From a checkpoint of a small transformer trained on Wikipedia.
Architecture: RMSNorm before each block, untied embeddings, normalized queries and keys.
Each number is 128 + 24 x the weight over its row's rms, rounded and kept within 0 to 255. Layers, rows and columns count from 0. Numbers have three digits each. The size before them is the row's rms in percent of the matrix's.

# layer 6 MLP down, 64x192, rms 0.083, rows 34-63, columns 0-191
092:111117168147125148119155135137137170142148101128140117117165106153129140177093149155107141119101138127113087135128148105148162077139148129130165118128146183184132129154150166106147107137105134173136131118133082140089108122125116093110139110116155132111138154092117133098092098118126111104104113128120104069137144142077129145110142105154157120172139080145146160085115126123123058086132101134129134170126142159125085150157113143119150108149149109130126145154101119159176133140169151151092165142132116135122097141128116150123138147143107132089094167116152120102111128141169105100
106:059152126115156104152093120099116107157098157088126130086140156104131152075119148130162103132139103110117160147140101133152182158162156113143144105143105116095123113128150125135106107130125106152094140163088213126115106136111087116118146148142150131129128125130113183117127160113153124130113131153139127152174130127128147088102141098172132137133130086132094140102111160128118094099114105160134158137144120120101116095132160117130116153139142150147082105101110123131130109082129091132148145144156116111160099120133148121103125110106090120114165109142094098178127122178105124155
098:115097165137161126144196151090124146062090077060118120098132106166122185108140143177122128163134114093164164070134114140128149147141120164113122105122137131141153181099107139139126179150142100120150129121167134148116110116160186113122140153120115118148151165146147134103109134103110109149113119144129132119137105152117140110189135141130134175137129136187150122115093120137102102155124139113120145149165175142088149126141143138126120136144124143139143123144122155120095125154125166114129129125083116088121163136153125123128147126111129119108136102108135104132108150093128123101
101:109147137096152114139131136143097126141125130104113156120119121129165152102134159119078169098123131111133144114105124145146170156106151150173122137157166116112072096138147135161103185136146138121123097111134134137115109115123167156167150154144132126118142129111132117101153107085108113131150152165115154161149133140116147078148129119105129136165120138102110137067112110172117157148167155160094160155117108150122128095064089143079100112118138151129109144124095142120163107134127135106108119151099117096125090144137119179151130168132124150143109116084064143096137120122115080133
097:164143153101128068135057124149138129126174135091150101149138147127130119119108086109156163162114154173119092117120088085143147105162108135106124087103159143157146154113095137097164153170147145098154130096100123149166122127116123161079160132150146118130136153140159131134112181125139105131113161131144109116103084135128129145059161113147119100107149099117125143130124111131138086146152139125175128101107132145100151140163126130140116107113107112119135132147148158134116104136096146134125154135131131138133130099161105088108080112108122061130120125128111108116166124141111136082
105:153138102142125107089161104137144145129154148138119112156125133096121149138176134117110141147126137159175129129125137133075144084113118113149130135139137139132116129145116146139130151146147090101179155123109148106161161112131169144058154136128104169143137136146169157162152129112113168159122164108075132092131104155140123129154097140115087122132127165140125116149145110095111125174129120130106136141162109130160158096118140175113095109089094128102128134131074166135123175111143143113182113094138119093129101125127144136117095109118117079122124109134135125126090171085159116182
090:123132149108130163150122142095070142130138119161124106144104100125136153099106114194099128119111145120115090159113115117100138109128126127153108107105145127080142093148120131137147125130108148143115116133161118112087140065140134120131137073096092084167121144116117139080154146117119144077094096151143171114133126142108129133136103129157128136145136106113129137133087124065156134151154133130135136119136099150134099108099152100110164136133153118110124165089103173101105107142083135140131141155125152164069081148123144092161108112110154076125170090120156112129122117086125126139
102:125131157135151163101090099126073133099123132096125148117147195120094104124147143138184185145124125104152103088124150123179134133116140149143105125114181149103157136159132130130144109138118133128144145151128159150131131162074122160159144126136090123143092102127140109148148162151127140122099128156160151145141118073115148083134086095115088138099136111120127109097121139121137097145129140137142096148138141135124078108145143103134138105118141146188122094133118098087116162098099150174113110155137104105136110133127126158108113091118126127130148146172133094158064124134131123163
100:129138140133118141150111122134151116082111104140145134133125120161107124109151159115122165146135084132116089103152131131159123166151091160110121114139109119141168152124136110114176094118133106171135133165130158176135146166097100145147184123111167136115105149158136143139133134141102132088114145143125145090164156125150191116134114122119122120150103155119111149162133115179116151115143116141110131111103162130103121123090118117120124118112185122114130103197137100137184102135144144117127119172112139097121130149180171121076128100159115166113106106123192125121102113109117173127
097:071113141148133129134131112150117055108101134158159109114109134129100131144133093136107208128099149114098113134166113125127125133144108120116148130145160160083109100092134145168099110143135110133135130108098145145108115121101170108141128123132145144090112165171079133138172097124146093147157129110108104154106141090118134138117155121184140136117131141158129147111111172145144114112138110131100134135097128098136166164150064150087136126080103128114099116137075119170120140132161157119151170114131112084124099132153131127098143120155143188141112149121113127128148121142130139152
097:109152154171082130099146127124117126109154126118144104122120095170119113123118131107167125131123102127167111163096156147119120135169092099159095143086138105104132091145150100101117116179110126115158127187109126183121148136145126126099109143139139153158132146141118130153141136181095122080148145124176131141145071094126172044133108162116145095112122105119165116128139132100122094146133140090093091161112096101151106128169125128186147106121154152125100110126134152139116141115140119121144155107121110145168124115147125164110148145091151122128108127152154123151147123112110122130
098:159125121123147117172133095092100147118133154124143131155144150160150097133134112095146135124133118099091136099147117147137156173086152089155146081156145126113166147088113134095122125156153095167096101114124136102123137147127150125127129087119181152107113097105137117087141144125110091167158092151159126126119141183115140115147118116124134130144076191137144108146162118104109194153151112106166129094130139113131146154140140112138142126141131101122128133145129126142090132101111076085088148097115129108099123101111121127136077188099150113096099149122128136121138137142087123110
095:134168114150125159133125134120153187089138128149080063137176110119116114151127124124168129126142095106091118111104109132127114119124164104144181119152077116126133125106105173087158149134161123108161152090124133109135128098143168131078177105141127107097152115113141124118140135070163116117115102121106153117145108105127089183133139121148102126135124120113124121156119114118165064150155108128121130122131150135139153165161089103136139137149160127159152146128143093165117161148132164133090110103126125142138156099134115110117115074108157109085104119119171147111150112115119120121
096:148142136164130093137124119111126133127145119114118130128092105094112105138136141127116125159078152130128132100097126098118141167167128159157095110119121202144141124132121091156131105135127128114102178137117086132110109106038099163157107147122107166132125166152108133100163087097150169116121141132114120115045130147128127124128110111107124111158132134063147139112107169126111126121160175129128160153145143172143118115097147121130127092093107150135119131156113121101113116135116091114178140136133147113111086170126122127138121112131110151127147147114116175103125125125106086093
094:114132113145142109148135103157134081128143140103126139173119124149192124099137145157121117091090112095137124115157117142074121099102150132120148101058172150179129109112096128120134141118129106130131144159098145091142111084139164115112139097107125134163108126094130151125091103125147146123128088142147129146164173089152120108156183146169161172125121145104129112155148135134157149149122148126159164140097150102143119112158101130102127117131136105131120129150138105133155128110102111090115152117092111122150120131103171168076140149092110135133120180112109157107127118141181155136
090:108099129133114139134110128122105191102118148089071151141137100105113141115157140075130097155081160128126124116120112171146106141099105123149116124167074124138062151138107159132149132125117142130130124106143116146111152121131140127152135105134114144089156124142100136123124083101112095128087128131126127141135114131122089125163084113154165123110131157140131088145119128161104104092147104115112129083147163138147123118124133181125130138146134165111127135105140135150121168092170133107113102126145144097087100114173120135148132101172137108160119141125146096167198082137183115147
100:135094119098062125091108141107179088120144159112120134134113150149128116112136133121135169133140116135144160106123110169152134142089148132103158149115117127149164155149148141072128134108148130139170099123127140132114161161126152119094160122102132151108151142135112150123114168108141091118114125153135140124112133102130128096115112115105129123138114144127180084166138168142148125122118091135162101123155116137090114154144108109169094155070133100079182099158097135147119128129134121106082174131103116125174129116103175122093116136138132137120073122150176138145083173108108128120
099:095146173137066115190128103159140086099119129149107117085093181117115135135108120150117118127138092121143114130147139103124093136109145116138113131147105107094100141113120119167107108122177126129107163145130129116138115154098104116158116106121136121110122126105127120122111112089124095109156112130111151112113090114155150128158124147110131142161148156110155156089085133111121147132127178103122151142174100112084122202145119130193169108129167152107130184116141081108133155145114090091142086088138141128140147086144110134132151103128128105147151143137110128126100115143138159111
088:170111127167116124134108138121146147126159159136098152112105117098161126180134141128116112084178127077140089163111131116130145123159098122105076120120112082140125094113102110164103149141141133135098179128105120114148092143096125098115116107079099134168123101104122097156090129127174120129103117107115116092108128137133135141116140098131160096121142155155114142116092127100152108130077143104147072162113128119153139159162081132106133118147151101151174125137127102133149096075145133141086075096134107111144126137138137142152134097106149106098132131119110143089111123165141152129
101:136185160151085135113120069165088148152134109101134102120140145112124176122113137131127132123101095092122113090137101126129099097157131104144136115103157139126134170098117089131130087126169108120156106131177057132119114124139134133152150139155094138153132164133113115123128169144120141104147111103146176142109133163133122125148094112086103148100124109118127120117142084119117098157131113139127125126106169154090127113089154128113114102084103118148149126110147130092141173148127118074098103146138146142134131126166158179108105172167139109098163117144130123115104105118109172100
098:122145122170131157124173140096126117114125135110161122135080130150148149094129164149090135182094122168155133145135114122156097117116172148148142164135144129112076102137151100175107079113128138111141127151156119122137093137083152129155103107128161135106137111116121143104115102141103081158110106124132165141143097095115076139168139136079178124141165155130144120118116161119089111147140163194142124146115088113169107129072102117157158136108084130110137149177109090137142125103113116133146109147149122117109129132107152160134129111131122139132154147157159128143141104116117104143
093:139117113123134106125115164146138142170124143125158159122115137133075138130144096146170112119160115125139099117128171134130146129135087115089139129133139147171107155118117132113123185187159064114126166132122122115139111104131120125085122131145097160095121158160137138158130145145123155136086158120114160128139093130177124081108161137143154108109174162098187153122153134131112128093124129117132106163112135121133100145133124158106125151136152130056101112144172139136121165110142136120149155134115122088183122121175123127081146135097150115152155132161109104140164159122140134167
105:105166148160094132138137118090141158108141143160114119120159120116112144132134136148145151102134123138111110133102115154150080161125135156197089128167131094127099106133098110106121106091121162108084125186136111136142095144129119110197167137109148107165155101140121129131151116123119100131125136112092154160139136123114158126158110098119122114147117080173074120100114177140109164110164112148118133124142129094099103121118181115128162148126130136112155122158134085084159094079126119128158111156131135108151098135152084147113110140159136124143134117164111109112106121114121171154
108:105119162143141120146115166141127125107113149104162139148089133148103137129138142094118084134079124142138175107136142168154125112141109129133106131167105120138123139164154141089150162187150121098152160161131150103111126113110121101097109098082140131138155175140092134132121123129128103099113100126119122148085117113122105108140103129098126131110128106114141108107105150167109118124164126159120151105150139158130144117129111104137150147099181137106154085035128127139101156147181131084157134148144144167131087133112157142072128141156075122105132133164121176117132132146133129120
095:150165119129151099156112097153132117121118136099157103152142137121103120135116161150117147149080120120101092139126147094152142174088143145090118141147170083156145139128116123144107117080156122098164106127150144112135131104185147093117139120116071142122140159090095127148122167109167132081081131164136121138098098105117129130104106116131121106120103118143156064100102108139115128164149119141143077123129128096107122117148159133178113077110129143156147118124131193076079106137130097145124164141139139144115102125124136147111130102116128155106128138121150127094120123096133125082
090:094116081121160133119180141127099146165140172170069110162137157126141106143129139140138119138112132105105163084114161127145137153137132117152150155104105156116141070127122117083152157111139145117131106180119132107102138168121125128114139118096120120121079145119118083132140115174155177102138126115172113129126106108116103123099156124124155170107116138131139114099053140131126133128146091121101106108117132114162102140133173106126091129143157108153116114096116095134132155124139119126117151136124165143120148122121116089126179129145136099148155196116127151109177139143093096114
094:076126106140138123108114089145115154184148152113143126092080166132104099170089117131152111149121123088159111176086081114151096149106114148126139133143126122156092147137136113104182119137152183110148114148106093156141121128101140118163119167131129106102158109159141129115139124124132131101078132119088090155138126123128163091137103089150127147145131103128083141137128127120141150104153156121084146139120110160164144097120117131139130120113122171093087092142101126093164106096153137122124126107098139129141137141109139170094110101124162163092104127156128100145119111156154159106
097:127110125085148112115175131120121138148155167104111130129108119147147115129150129115071151139136136082136124147168148100137149107129107170117142144134136168158122128133139115117116130163126109086069145141110108153099110095130098125159165135173095146188137162132141131164089172161120162107148141124123118119127125115125086072126113138126125120099148164150139160122131135134088116106177139135105139144144107157156123100082094134141107156119126124094083092107107151112108160146163156119171173128115116099144138155138116168138127133131090128157114098107079123120135132178170108126
091:110135086127157125145129124115101148147101135122100115158148131115110101119137147149161147148127137117158089151108159146115101144138131155170148112139123114153109146145130131145138133163089156100128134098129095108138103088164172174155153070135113107115129100172135143154130142128077132117092153138164114081109149119089119160136136169111134071149153120111124126132130101117115156126166126177133087157087101140133127093126125140130093115175105124137124186158131086114155121127108136179134129110073109095111108126143140078143121131120115147129173120091142122111108101087137105154
118:109094178154130141131093142112100143150144097142133123168119132100115112147119163110154094135120129152150127141119097103155101108113134139150159156146103125153144131137123103107143134070122114085126171102114112137070085140109104151107132104112155142110128105082110106130128132111143133091138116138122144153130123176121125119089150147174152119135082101102105155122111137158138112135135136166096083166117145114097156104131095108112080111109121130150144116153092065143136124125096121114138115158148165098163080155163134132135140153146083135179140162118082148127095114145101094124